From a checkpoint of a small transformer trained on Wikipedia: 3 heads of 128 (1 for keys and values), rotary positions.
Each number is 500 + 50 x the weight over the matrix's rms, rounded and kept within 0 to 999. Layers, rows and columns count from 0. Numbers have three digits each.

# layer 2 MLP up, 1024x384, rms 0.0269, rows 709-780, columns 128-191
423554462542474410528521577537540421425499559490505598517580507457546541489522432512410514559548480536579409459473422468547564456430508569535573498520462471481494552581500457501568444445464492
484525406543486478477479491481587513573610519555576481549605476582540523502553480528468564511513557500452555512508536481512550446507398476463531433440556513495530395408463435441535479469540529
510546542436489591562518509404573447460536550565439497470434537548495492510608517553402522528482434477501551535599511467459516574495521479513403589543422499553482507485492561551460526473467547
533518477568528517505460508507497502480456503527497499492594428533400557481532581448519491393470610520517529560571408526551428606520592535538483518440539469530519518486599473489541562504552583
477517529557413493446471544475568455557572549393581475383491516526498533522484497486499542462511528578584476501453606472466489433503480473475459396478559511516534574404431523446477378453549519
452566538548561445488443510577453584439571489495380478522446557468554487497479492505495466561436506458512563453367436440507609402487454456439454553398551600513495568518446481498536542445407564
488503389506445618531533509531511458465541487374504545550523563481489455537502453494460551400499512505501527452524547453592353538459528534480504558558488434475475458495455450527471503456542468
553458435541479426431514482527526522534446594455525430559556560610401513452457488508462522580517531449572442475468528560482589443428607482502476433498454542571500554544502480385502555553540447
514462489445598544464468479531456542490571377531464515456538572388439485538493437541509506483500535483489415440594427487467499505435513503487467498536464580477564474536548428416523535496563477
521466469521521470588492487525471515541451490548560471513592492459442472517475507529524520480515497599476530447540511512433513541469390524487551492483523522422507454477501565478499479438434439
479471566424659465435468493532498431504408460449436543501475534507450545515485514503525441437533430591557381495486472513526537590476496496478523447545537548519461491536518487496505503503537545
558527406463539528619561509532391514491506531530509525546410506564534549484534435573507483554474461410479559585458574503506561463490477534486569484518514488480425487576496536463423529547545529
499486602470456482456410529509480555528548458597494531544505479576510573542483559417468509445516546611512557424481444558551566585477523533507550537500466386469473522513450573530541505414483436
524580520478542540519469432500487485494467409469533494600496531466506513535553505494412545455607481507392585552635444570460544549596612548527402578479470493432479575499433454550579487499389516
517513506479559440408538554464510509512473413528433518516417494577504439516532545469478383462492573497501530532508456466411522435470475465518456482510570491568520553447489543502508503447440536
537500469554517434493508494526537576436529506465498513475499458533486511503525422546542548526525459412530502531548529549419469394479530481553543517470558452485477548569542520527539518458505398
605596486505515545463416485517498421552550555405531569404511443429448554525521508509412637414562521532538512450398511443525542466488573538602542477506567463568421443475538508530555538473608544
516580534460518572475507547495379446499452419564479501495504471467468409489434567470450530509482522463467582500673468459632582481527493391511512416566492492446492523531452450585537465543502549
495540558508536463464482504404470610453505536572468478478571604512484519505434444467399535446475560559402418555552365536563524491519474511428444437460511523451530511514501571526534548518546569
508441426470449515416520585523562516510515528483489551472411448493418509464532533475425516534515371456492457495536424506458635412477486505456437447491468498540524520463458456395562498598488452
526510556488496434582406554507545522507500541445508479566558536504597446511497438479432563466482526404458464478444422428455468598459429546460459487475521434519525442464542520511436530505457557
548420452586491513564547485453571367522501558491465466525600545581511413484455463436487484470500540453494478466475468440529399522508428495430457447460466541560467463435501458474490498545447545
586477456515453400467505540485610516545443456487429528428453453418368464533541446497512536407565471565522478513443484515467474446444487454526479503452467473543458481531620553537520508534495525
440403532556598489424503422355462470534398453459519429491429533520490485434514457568367460541500542559493474463562552529485483421525438457586440490531476483493542484552452502471527518496499513
402381393513526522497524464610398518555507439480511469529531446540453515560404464452462401495522516506481563470473430554573533493501454470546496573484540473492446555544538538483487521468540519
473417497458459520530603484431469556572552494501459519530580534458485464484564491550569517557495538508470459502458546571500481528481476572474412498485516561615518443390456421494514487511479567
469545501548428568533476558585388520590524517488406408542437451581436508535575482577456469514464570592586400501527466532569478365580431627484446546494507417470602518508493494490490443508505513
512533453590515547534486513545502454532517472413524500488573421426463436480473549522544425478487449489546498433476517428481492400389497536567514506442560476438496491540483460425459595527464466
499494500523523498493471501458487494467580417466516529539547337434464574542541557541476505519528455530484612481475500501502436530532529519501466593498525578539490581467413584499423544525528550
551524456515430465531544506469428592497505476453562566506473557443463453516503478537500528559440465417438405476493487524444465481428500590493447463548374426447453465490456509488528501492513511
412488547472496489568522507507525540416566518466519534486601463506532479474518522533471452478529508465484585513545439435554493555550467436421502574379550488453452516441541437496477498495391571
534579416482552454480632487471371497566593458543478421474471485444469505489521449454562544487422475357496424514548447548442529466466480497600586480509514489516516568542459609579497424508431428
547476496554525473455460499519541524505477517520415515502516522495508544516470479491464553570516582526556494574463481466532506461454473449581500520515504536493433493527517426387560440446590449
471547542564566502502449440596495439473467530471434493559555557466604502484464454583477478431423499447422586468473465517512454489579493401491540516513407483442406443542543533502497475545485588
449451475418520539590492562446455411514499434518450404456521456532505545524488484446475468493455454496492422521572557477466476514578446435517483456531579531452544528455452476530413510517493505
398515559555535591520547580456542360555569470374605460536446516525543522361499510410497447328482431579518581482576545462494544542563478447551379476527505537446542603464493544591465406494531507
531460478554560496468490576425493515487430448583467502523549516489554444497526509534512456438361463446536467464483533429495533402520503475445439536450516558587536463444621432511540448525523386
518455572524467463513586430523499470491501537489473543518586563657422490547411573469459466532476595507428537589500538475425450548432378537504516626461495432440484467484525525492437503577478570
486447526500441520480582559426432581540409577520522421397435496564566482568536506571520601464487491515415510524508554497498541433416523557529519451557562561462507507490532504489453422401592564
513432504432471471512527505554592400557493532531492509430482452528473536468469506459419476522490551461466546434433561556490529560534513537547517403497537535504506507501497466511556435419537443
432440457546538498588562539537390438492461498507594474512506583461553454501481432495420472532487495489581556637421505477525463442437509561514509518487486557589516431540584499510454518449591496
553453583539512433578479505520494617498476431463380513512482538438403653509521455583513572555473516438501417495414460490584475482502482508657520541547401408504439539553507545540469497463592503
607462553521588554536486466506468484507480533531526505462509498459441587441523558379474483490509429549467480520393490424481442545435387469531411417548500537508574514504424485542498523494403467
446526543526437476518518492454570609476530456483373521441556503467507465547572478544459566534553488455484490523536486498431543464509483542504557481553466394435536457474506556472464571469470469
450525550477519595482459521495495569569527509541573478511491488488448540392461503518493527467474490517584517468515542445518556510507531515412444460469550469513497425528569519611446567438488453
554490482514441567452530582555493447536506450516424512480515432516508429526470453516407442481489578520483491514513395503493526534495463546535525519551511498509508460442439485494539522542550516
473502537548483459541468459546462602485501458478533467550499536535402423610473499577590474550458480546530468564502458445539490421504484469502537605471460476393551412575503523473470538520556456
566524571558475421464485571498507450521532521491553463484523567480471509552367547501451585574448429508493463530523482506539519469446555544427399467464521409498640488434493557487458440547528482
518456418552485496546484464616576466469416460420558500600538551470461546462470465422426515441437520384514530541484515409488468395538571471510537398540524474640500464515503585444555479549595510
475544425467377454547370555474427452492442445470588554439518474616411518534456501569592561493497560523464498454499473417442417498468417502437457531503473506479456544603556528479545573467474504
535520572414517430454541465534540542536535578491574529442519535522544489464473447435540398541556520426469531506471567509390517532556474452552417644532487491457530537553547414502507610481546482
500578507478432453478526493465421556409460499456499543502431448516551427530510487483438524540452579576559480515404548506506473460423461625532521509467562516557488509455434543559521423486445448
510552557537545403544458460511540433473475552516541529570538545526525511509460529512487484484406515447451441524508437544619466479486502602525525541566427395522465508516458528515439470539538578
581473509508462514450434514396570434581448435558504513515547493515532531545434569582518626571566489489477423476478507515477461550591577442530508470503566466467455560556552488544494483495517557
494436537421484445508456443509523527490486446459574492523614503577498443503524451590495528485425530482503526474544515498459474447539451480527474569552520515363487497443468445595482518512340455
616437375512534401524497480555534478440513448523542432513479566480516475505435484448499466463511507479433522471435501433492527571505507516452523546568502536470431575518424460425441475491507538
518546537504399512605514528484496471499471519442450567449581569510430538485524526498587443608497516471454515471515472558484620498451571448495548534483552515513468479495519514591430482532449515
557454532399419417536472499572438425497579449507516474533386453451499503585573444499439540418524509420469446505523440460423437413580460430428517479454449501446534532544523505423481532582440550
506450499470463520527540526443500493458504504414562418482509514449502449416515515464565530389470594518516486536504536466614514524513506489518456496555526456552579553546499563487465500501472509
464489568441506472557445517469434545381519547513475437427577438553507434450430506559445513551468569563552483562513545546528463427442433458392521441527546500504522549491584489534483490439510385
439490507476467472476522548533440464516518480431368504426464495549535425476562475457555451598404486551532522463582409541607564489518512526472436592569570493500481539520482521494594554514437450
505443530452484537561572515469517542460555506509597461442503469505564523551489469503526465458519516455528481509528539466545345459483482470521449505522419532538519512613483565476511443579577488
583509461484447506459492582403564460487403564510477437535466542478424454506550562622409547439617515493400419512491573536481598451442369417454504548516542351517389489519477478504483452442559492
554553443459505412454453569534508540545577402535448369472517456492522537618456623549430515354568601410543495509570599561509516469575395519430569444558496481472475459442502495522556572418448472
467444567475542560557521474477583469477554432590555582446514480413564532531454462465459413578477529570510401504611482600461572486622370403465538619551501546508470441476408510551509391579538499
426519612525518576602590490490485418516539489510485489467430545432581478487534449490471390426522543509519490535602579437534509612585537436520478540532484546447572552442467393559515578453600537
515458531486482480467595550477501574451559506473447465563526520571503520456524518569608473458494515576538446429400441487492453555472516435508427482369505438481547539452543491511518564506511468
541498560544428471508487557516536512471437422412533576522456504498544552503421484635511476518505460509449457510444520526589485465486515522470498440537512582463550500489431497434548606538453621
511626488533433512452448493522437478538496489446437455436507486554556517426503457473496478483494457506523448516475579495550485509568594487549493516499486420549472565563541457513419483536486539
435450583489383511490527470508522588475438544515532508546480524492504502490536534507377463499468578499485494490519464500495632502438490576468517455486503491546467480558570491549552533437490412
549372530432463581458436476478455582517546473373553480562485397503581542484501501471512481433448453601510472524497466447463467447506497446554444489450518445460496513527443468447543511414533547
473612535526457426414476439469489425423470528510552579585547480554483488590514466525486458473582509586528554453535443539534417536560441515564524589538521473487512441515509444425471493545461539
# layer 2 MLP down (transposed), 1024x384, rms 0.0232, rows 709-779, columns 128-191
500508455469518438564505586514448537548528593439507511353427446494460524467448486519498488477429513529549480501438489478533556540441542580571461526508532468501579477542580472474506418534444433
473566456545550529376614466490510608490487499420423643462508502510510555488542437510518501475579453515482548493397563505502464474477436486467438492427589528489423482404413500468521471512430608
508628475533426440521528507443450486392499430429524390530491532564568460395417506465437414618513433485557517517502532484438603499543451563448465404451550567577492607535562567495525501432473471
517545476488439492499458479566519472505509576537553471474486450486454485425396558458522457500444513443465485618578583504496492507571514579566497487393470558480513536509495381550536486528507607
454554471531476482546513545553540487632503517585628523531339524508513587473567548463532572402622491488476471494516545565458510439540519480432490466529509491542505480425520530447589513547419485
505477419518511455590520460563518449403500503463426391495450498546522517476545450530480466564538509557534495468508483579493476458581498555531572439504509542507571538573448486386456435526566527
543468515412493455400548499506482443560475459496372526452441442495536520441458525519489521521462580528472506556495494565477541527524487491500388481482445551510500536494530423471429488545477342
520495553409529468556534549538501402571454439444505561502539397477410475472533433447478537451462545449480524528541514539458544540483401445506508582483528487525404501638628572478499575470486494
440452486375485497499511489453457442476655557465512494540472572479533394439547510491534468413446505501463556566531512445526525401566519453432489505598429464511559552567509563542518564473510470
503423551428549495499550567528558530477479418495449575434510433469520562544470472511558578533525493567472511545532389471563532509503579539489419543577521490538447512500532560480599484472455478
556426410550582491467496443422577466469520467558452422526472575452562493597525536577556516566489483516398445520480495539483480594537475487529507504407495544515492525621506540434538523556517402
450489506537531582531558468606508547521452542489384450501508626507576539507425535592578503574456473457426537454443464466497592568563456467529506474531479533517496581599405479420484531458614605
442542553488431458580607557532461458595414508479432522528478528501532520448438570523500539554507472570436460528501503507507415422533456560474549498392497548512473551513524553506471483549505478
539475481451492372552494548455572486421453502492519551500479520499471502441530469506455451538459454529452495456470477557514477447437488482555542559540522555536529565558541570460475519443494531
412515530514505435524389568508584500367450405371474623494481536550490520503522579598519449472562415404514440452538430451499534448523477452547549560557439496462450559521534475505475483493487494
575447502499538430465546524471483494454498453516525404487398463499506499426560562425477517498445519518581489524464424481534378555474460451463419490546424500551459583512408583649461503491528504
526507472394536441513485492554521612416505475511461439435569518552447424498475503512563534544503459480553552541486475559551484466586550398508540417436528499560467495498492562522475436531562532
499502429504510546540478516454533420432507561423516558481400426496519466444576506501540511478511404551305487501501580494549493428430511542456521393399530457532539556549512441519465552540499607
466579592508608556550455509509451542562506578565488479541457488554453521508574508550413427496587450522482541463477502451410544533541527408465495602450467454493487533496537585462527560483452461
527429451475506478443513594539424588621543453447595507542490464437495480546461496546512518514461508536463480553410456494550409395469550462504468510451519480565407394480489471526510511491486508
473577464478563523484587439459562470557591529557577539447530441527443550550444549567531462502520454453519456516523516541514494476511514449428491412419447487434521473477567507509540453494482511
485514462517462439491559533496492471447573467596447477536493572493405503466514523443501474578517503500616581518493451509504541492577468589555476546487506426474543619568446559538442500604496528
411532509538607619499516471501564524583502524465495514449500474525408499535450444501570544443440473539465550488447547583487600571460514532541478543462466522501515557564520558515542479474605574
536519540517636482531514524422567486524564409537456504619408523484471562479513510453463556524470348494500465451448478560508339579522577507454465557453577533526531448507442586526536468475478515
502558512504444547520473446515589494443431550525403503451536499522496502573576504561412479517540542524509392481581492546518498531447481489563444484529510529492490428507485471551434471404519556
391483482462519557551523562453498523569583508440511602495532552522526516422516487484491552531568522482514533532467492455548535534528527547491529530555460446551500438579470510432406473473475451
523494556511439474502533483467518526425505468472538424520459574426514448486547481484445449465530433461552463524512506471460414457606510482600485542575467476417504498609449467574294510540478490
519515558486491500577496420478452438505509556588496451544495559538551446514541453431481526520507531534522546441462442465544479583565508523579559533525576543524457500510508568451459445546487509
537455474506436412495490449517424455437579528524530379465392449483499567399414411441555525512458491570454557542481458485525513595440519469550525498483499455559424655521455508532495495524458514
439486548483486437386402541456499517356543556488562552490482591435448523543425527459493419554592544415500482415522510416471535504505553506458621514423439547520386476458561396478495489493506505
528526528479565423444503541504501469399495504519444521564456548495470518506417404488552438510601485567473443557567534424473406606471497497537532548492492474498538520495500553502403546506518559
559460486462533359498444423444509460359467467541537460572494478533583486507529459534449567484535556533539440577445532477583500459494501498504420441495554623510529511464575619475418516463484459
422511580499507592485487432496516455437493541449479516413558442499629513485570475493504486402508559453496545437459396502541599407638486611375551597489455486505570431514568425560441555616544531
479578635395528546466459505525389475583480453450614524509520481443468527501484497474499453472680522564583502529504458574528466493485502410493610492475452549575527505509457507548476467516505549
499428525477495487505485462447524631496541390453564506467551664475524489504450511513496526582512503542534524505550440466607448442521538455504486490552592495511535483602410583461518381509468504
566593582443453471538474491398457522493526417547518546501555579526341440371480438411487503451536499435448567534596430425516470499453450414561487501469511555511576532485510524447499477457518542
491556486446556525550509532416538457520527556509482547509497530573464471444494501487369587457529475496560508535486521466502359553416460501452517551532568493452506498598491498541379498558480569
445510599474567381409488442526564464511647461509592509378558502535539484529427464457490465539540534544504434439425514474516473525385444533562442519491495516513450515505523463470514520546374505
481526498405520483557425465589596508488561436491454463488517486531481581512528537473477392439542514567573504491480505585488519567532430432458503538504511485526470454539488526535561531523444493
507547460568518526450574570477522518451447565496533519595500535475466460426481488524466497498414441495463513452528460470486463560570399460490459497547521550503405551543456504533637534472437597
497476613540616562513592474534510433448500532500462488512553503386537502484533454468523434433524441404515470552416498543517517424364479576575513521499595604611532458524540522497455568550503388
538489429544489496544527583501547449553422515494434435536467466498561461470483487489445517443480601454484470481522565552525485559506514375429382531527428535509532547550419477455509489527417451
371484539492530458551463476512519617491500468432540472494559498453560475452479556434546480410503529433434544549525446494517514607459580466491458529600611528472462578449370455458483547399528576
544457500589475404494476600489551559590540493581471480471552395512561466642547623469427496611586416549473483535426507529452512472457486543448492480472516474492470461527499515597481468516488463
502478478523563545490488514501481508415564442391455531492486521562582473436458562511538463514516457557502515445577550543571438481429484541441525551533489491504536543478446370479483484552539488
518425494582415517511576477509416411544515525560454485439432387558415474450419468485488462548496518492570482446442515469473586489414515470590528414545540556459500508516405426508480406515581402
574470490499481485514490519540531496508491488421652429522455478439571543473512504517443530570540547525442512462524556485575546538481483528521450458547381436599522472419573540435507398519594495
454551506464513457623516488411444416555451515466479454437536435381532477472482413525559550483516466584491421578497457450495514459545522431568502474425508482515510588561525541486493453434581561
476534541495457582462596483501443529444415597459531612458568504452371530479533510437480476502487517522660472541449557473514497585484526491526462328504507448462525507513568510539524563459482590
575530491570524474516497584472457476558543526537533470514496418567530521516416528486590557420381615416381578512489494493529481449534499466490450491506581475465501444436409524495422528494481545
484466474531485438455496541438569418569531468440592535443594399532483578445482518527445435417527579519575471492512501431447523434439469594432523517559472470510501502552572562545465553552464483
584522374524430474564523575524431484498493531493490447433518460443473540475512459550459557507463538486432524572615517479555481507478505493569479493413478463564409456480530487544521445535586523
553624525427518488485440509544398594528444445564414502514393515453420590567557490574498418473554571374444661481478517478418519476534489564530529509547470468480595527557497575581429504437432569
524507444445450513392452548488431506564478557433640521474490438570517572546504546502484489442560556505465538549461532512535447469491507467480460443506451418479444490505457519489513433484482452
473541515566414544474435631620486561569549462477455529480463467514485527551523467517536497464509462548391470447510390470423509481491530481558447515424556534526447436529555561545518501522493462
448536577566542559545527489444535514453542481432448470479555438474602543510501479577398507451383462473536514500426539519405449467476496485565417565548537506439485610447526613466478487450493594
431444440441491534562531528499532401477561547502475472366392428541595452452578375389511573469487545539484498577474490496561501596546435503506611443517511500548448530445559528427557524386498430
516554606511604469497554505478511486542528459476562450537376627531414498542507518413518495417539385479599475495528402462481572495537486589539572503426487505534603499505452444458480519460568407
546491484482492449587426479463361497523483499489526521449460590504406510454565489536463540536442392485435513496568508427418401522395445562590531543491439457469453452467610559466446448523545619
484487526444459574501459530494506511417533525584510485532420577483526394521501651511535467457504468534524451482558390402472440512427485480509460544479471506520548568532425505473583494506381522
505531483534491503462509384580528497427499502563555547532535488545486519520561492474535461440476489523446459504506480497398592512498529545524538487494452495398538533459518506447497521489465514
401563471446517491533538522488515564490547527572555538516498451464475535421426492605536487538456444482550463507486391530512530587468427543487542503521444514458562451509552439439487430566500499
506503472604461462503454520503486519537508499453673625534416532471538465432472503445584556492487399532568485447495457536627557476464516517507565460457468505564570521553456450478483509458453435
522460387538495537529519547482434547487455449614447590550514420558479505573528441579538533555546457527472497522601481517467463490555475525500402395539518459478557594567455658582467578571479546
561565505489538419430474538435496530565509601416397516536526532525567558495426483510482542567479497510584458490451420429558576479536447565465627465494518440457473501532512442510355505591520451
413533451488443518533448516468499414532478480638510462477441507573521542467526499509479425526565469484586493549576570451617541459675536512541540461555550554508530469433492451476420511443466406
542554510478547515459401483476461457496607438510486571473460510514524433520517477509513476527494562552535569513583545513549499555596545409544529434586487639492553558465397448496499528478497444
518461412491574583507466503500457478579577468485450571558423478504435499449475442513554517564515515441521416583512564548537517458440545545515574524463532504560450544495494541437462557552516490
510473528592468528462449579514439538521430550510468496503479579496473535459441516440522453557494470514507515652460530483499473552472561447486576530446607444479555461525468435436480536543569528
466523464429562532428462577567531404465521503496458479484434483457485567517423492544523498484492477514546480508500500487558522456468538546533553508543566542577394476509507455519459522470591556
512443426549519542580453430575597477606575537551516450463482524464509522494526506513490605589482458561445591412539481501532498608439505478490511488585520426463437456539534566433583525531566476
# layer 2 MLP gate, 1024x384, rms 0.0286, rows 710-780, columns 128-191
538472540489494465512515503518632575438465440437578446444524488481540546436468493512545518504447466575450510538475436521508552576460425485437465483510372510458476609574503502580437422544629574
550520563425500444457546503360534414496462536528540452483556539470453469493441425401449507474472525470489436619596540526543401441446352570525522404543522513546566491521506551479449422552478452
486462543536463448531604354547532460510439462492532454514507525585491471520437451422456478468446511474444483587446512407583488396521495605555458531520557569533447520515477443460476437539511418
568482622524567464446502513496498514358422510485496471479567500489524523473485427504426566555484409494512439508451543521508412493531561511476563499483449541507500474476529479587395557451534477
476583511408459541503563524509537523457509469497522476483455513582435578453547468506455440541578587539553408541520482512482463608507541546617515526462517432444540458522515473422470393489624531
523466512546382560523408501563479490468472547450470539527443547492461544519579514434562540416538467518461425450497515472497404546513586443458487523565527540497518418496531577450481443531479502
505495542397552559442534460610437435477527551530533433502581449396470451511504514554451429517438490421599516553570494479512482588480440505540510603541460515478464588489486465553463404540438505
492542507502520441480503379593543573507461490442438504472420404431404518536418621486592540438458495536516546566477457509473445462463556514582486565485473577575435456463485442506547488461586440
555550446481495482512534430527439482432485537478530513470566538518485566501500514528520433470488437510497549461588550485513470556450372514499564529477519546401480521498489521422469420493456465
426489484505450434520484512609578388514500508518480509519411558420406515487442395526535460467529480580495523520506496502439549471535440599468569542489546538512406531473577512470540530463472543
538557596591527526394458455479528450494585546483558480466453454390538493395477527592411544482482474471641469437505466445521529465461577606594524508475500609601537462434474531435500545568538577
518480490527524494466507550515540514545457474445490510474562562487521547441574559530449489509508529469509535570501537447583522536549516517551505539493496437520566486517438505514512578479526552
483443498435423514471445510495453536527501528523552548522629480428517548562462514527461517485530492494532493512590604446544435610493467501519466489466498551513525353479519532533546514448584509
554517556510451516537425600514461476491452565512443450492479520469552325485489469358518534512452513575523487468418612516530589579526457553447451498471471499523520470470526505431463549528507472
539435543474561437513519459460567515440611493540434505537508505551434568379518546487560522426431507501567535462502394603468461554501556433466429589505442560477524519506450518570579537539411406
538538496494450526410486470416494480449525488523493538554419495518461570475481491514498486573522426463438582543443414484528540557603495561528432485445444464531518601579443559475493478524425552
594444475415522490446572505538510508522475523527475395674532419478492471507534554432436467533441496483536478432582477482451426575537479495535482603546515524517456500556505544496560507554466577
512534406426531576431444450448422530505509546533503488524579471563491522572452509489466501465555463625520484553553472564514499480421567538535503559423479458480514527499454505519482523493520460
479604503516466487484486458498429505526498416484486491496473558502543515475480524547440537520466413503497475429637525534497551498513452463508521507519438533508505440593518534387466473530554513
531496425492508463435485487518474576531538451515421462525477535501513552453473479570455551565550405446530495427489621560524488487435533399492488456421474537501461515413545522535553398536527490
450423512581516472506459464512498538483539534536432587463567423457428394461462536500430494526517521454461548399390526485446462448546506489462510457543539384426454534626434502389448531475569523
506496521455483448486484481521514481509495512441453535473536508501395470418452461447488524429461569536499518464486462545517421412510554452522423448497519527483506463550501416370514512474510550
448548554517553455477444471533557556418504385534482493533424555479520570418453463545463551435486493464513443359581531522543594551555556434506469493453431531475430580527486479575468506506420502
530476487484470518517494538521513570467481423463571539521415461508549547448489493473610470511557454437549427485430414454519486563398536469511583485506518454437553612504453578521454559492561491
606520513510516425409479438470465439525493490480487466534513558461480514456571535524471504499524469504483457456486527553502546518457467506478477541444486548509442579526495628482504571543520498
512484447494512449487478528491521568471498538457562526504481532522502448437559497474568457541449507532599502633437550441448538592451502467562522553409470470517506532599521472596549507437435474
441615512536488525517526425536528502439470513534471483509495507458546544605459542561409462426419547476511483498556522577541416544513337422524517565547522593447477448533393556419531396405538490
476508488415460507442480462497478497458432496574466431431492518560453482564424560465529420457546553415522518490568507571481433516516439564547528513431611483583494543402550424497483460449480493
485461496502469383623428519430536421497502489444573402431507576436413541554512554367426447503502589540511462541482569517494451540506469498508466616455460532469526599601505471539464449537620435
538593454531419412461495499493466498506439520450459454494439547509471523488485527554515526498522377580490464567586485463460455520523518505540560517489478512577468518530503548523421440514645416
561464483494475496526493518428508492425468511499477442512565540530567452413578397413468467562502577560521444603500486510541458571524520545469454513476440523582472529448598384492495432440433519
515549368444532511571450521396517504448513396452486467499457494452472492424530420571552540521458546533555545449407535442556476425457480557469557511462534595507550577573392501512482583513539461
531483599433435512501498515586344421524468488500604482485522527461530421390458443346456524468478542584534490534544490550525509541499453483451523527498441539614404483500409519584405483610610539
551538521544458578477503514564546409460468477486542457481558468570525517511514531453548523414511464476548442532499557523430475516486607518444593543512597500418489466444514421530459537440495500
524521475461438438459507410545553494450529581486500588600464516506414529459480505484462542527421559480547588435527487469435493614472432573541540393528381615470490503527535505497483489442493501
525538508454502496569494487498529507549447477555508478555466576514438484513545488457477549562531524474509423510509567517526495464601531533470565484533454396526482630468499483518509509513530537
395576388601540503485406476518472563441434421479486568492427533504504575478481551473504507449521488405437507524559424468458515447531422532559505481503534509450482471587462460492518516512518513
542475480448576473530521566552475519529563422478506551579592462510498413482487537418504400483596465497516486503497468602410553559524518439497482530531371606460471482428448582484562540487503456
400477359461457491542506534540478563562531492549452391506510397486505379461494524435542469513494453395469563559504417425477456549564580516524487534439566459489537522489527570558544506490433487
410552535578414481503443457481468468452518450557451562489455455463547627472503534587520425581399514497513413430505490512547527557509544548574397538426567466540489555547418513474460527469467566
494506451442515579382502468554511441463419554544506485531551429550512416472472509525635552544354433575501489452450488464540473460552592509482493526568448498535440401527544468434440639485516490
469578465474528448556451397624485478484365489502463484508464486489452528556499438536498520448467472467504521501566526468470491407642430495545567463483503492457435496557528488456492370437393509
444556508462457485510467468519541503415543524425446516512474545505457497524522433509538460431420438478475518489578520549494513530551503461482505464525489489479526497584447490495452512529487498
411415511442524518492584467464507520550533491482474521564548510533525496588518501462489509542522513526516542519537462502526506536596477592494562488526437505496469490459570541461512571492471586
479475480442528474435508500502542495428507454493523511524552510534490511467443482511485443541516473497443436551539506493534474401508564513524469566490461528510523495486567535534455516518525501
500571506556408510486547516483527564470523593568553490519491465498526573533580467484467536468518464507468517471527576565491477464480509507436472562562502423545561476446459508500505525555462517
435544622400588555519541457502484478477495498482569561583530414479401502433540459544495516466550427553410497398509455506497484633586552477528449491560476470447502421498522537459577438410561428
529541480597523498512453496445509416510560433505443499522554452472482604410558529433543431508455499457579520435368574449499545465569597585515373474540543478491529493491427490593509457526477465
468574434599425566497552452500466549492540405460532495502489472479470543530480439537517489470466482506508546509568526464439467511447513543450521517450538498469437429479545535406458453561461517
428469513526434577564500488527457476526508584466544454449621477555508503494490480498474464423471510521542537429588530529462478563494414508535591411510487495448424495529510439495508464459556522
465518525449458583566533363575512416446552480434572527626520527467455556600518522451529441567502430421582539466463526466438355468533481454499623368569426447420427514457411614528440414425431472
567640447528533458532429547450520405458505524491530453467511566524503566516504467568447515476567548537485519433568513465481473517572462511439468478454581483502519482555495530442370545491534536
529480502497562497570438485500537525485530454528536480489564519482433559513465470569543489449462381478549541473497427474570484586574528492489607466429490507483514605500546505455522537526539469
381457576520440385531393610513522602496523615464490517538620426521485487496525505409399500556468524514505548554439445489462491609394594485501469563440561480534528485518501450521513581442549510
445479527544462488541498444448434482484551535523453397445525545479520511504536443529391458450423472425506417550510481460515444460506501442603353523438505463508539513557574581422498551572446566
499498475497507503432474490539485550437517476473526432543454518568460507518531525529536381597464568562417501587598439556526543499548426545538525501509425594592504661536512452404447531582577596
523557596473534456407565435469565609497418459507492507424527575423455513466479521395608426502434472533497442443510494460507561557437471474586439452452563613499518555471545479454483478519513411
497435455530524493546498473586461581437582447568508524567504428575514448475439494435599421442518477490475499397498486544466507395514496422457421524462524541534549608601565488512499471519542420
476578537538517507447563532548463381430426516524552556486510491509486478510472574530453451542480517497523479517521449485411478472453442598499541489476603539592478504548559447417432413523583586
415526474502585416492587543402486583498507496586530506462571486509492414477415580476448520466546538548517424527643441476534465512491479395522439468481462516540513514504514495534492532478491536
476527491512456537566395418582489535530551539508503528431486565487529510471493491419488406477454527438429469578519532525510544485561545478412452505547567565512368552507518494440472475456632612
466546579483433521520464525443563453503494494619425507506425534460499496464588614464485461449471595552440522435524519491459498558461452543448415528528522486418475505549527507521531558436532479
532453547505400459496466415561494479409458475402505558524470555426548463472440453532476574587489562446486459524598478473560313584514495406497564514564501472491452572583430487507361498531497490
429509460509501498488515507458484466443527503486637461469622471512429461593474556551515502410546513456404521463597562457550478587408488604522533484560456517413503419490595587417547503445453482
409584552429512547536608518556538495455598555463559582496553531443399532491399491511548493538504493550549430428414534547506566544542486624483477470510490429478382453512594426438502474524507477
507491467503494523418433560597441475426432564518488534542417505521597486519591489404514471444451530530534508507588488505524503509512565505500494487529488525511454466555552534592519429544478484
486465447482446441494517496551512492483576563488567543457450501449543580530585488513394455509471422484400550577527515505519473545556480520467476450454462455373430403544428474448526518510479622
495462516427559444504603493434531531464549545478580528433547597423500499454480615455442453546513507502474506528571467544504474508465461523502530448501449558456523497507475455456524483408552471
491408570439525479508501488429509426528472498507469474506569484547493443521444570479559507380531473463496424482522467499441449508437499400535496598492429466417435500536436507457486513442490447
473443445498586464455485607574518476398395549514536462484449571514389476471419482459419443475514484455464501459564478492493492628410542443497508434562529473488521549480578489557518415471572492
588440483520458467433488521544544520447506489510536442459523492484414477515511495514455480487553457497533442505538428568511461484500476484541551519516496516563598563422578478493498317501467497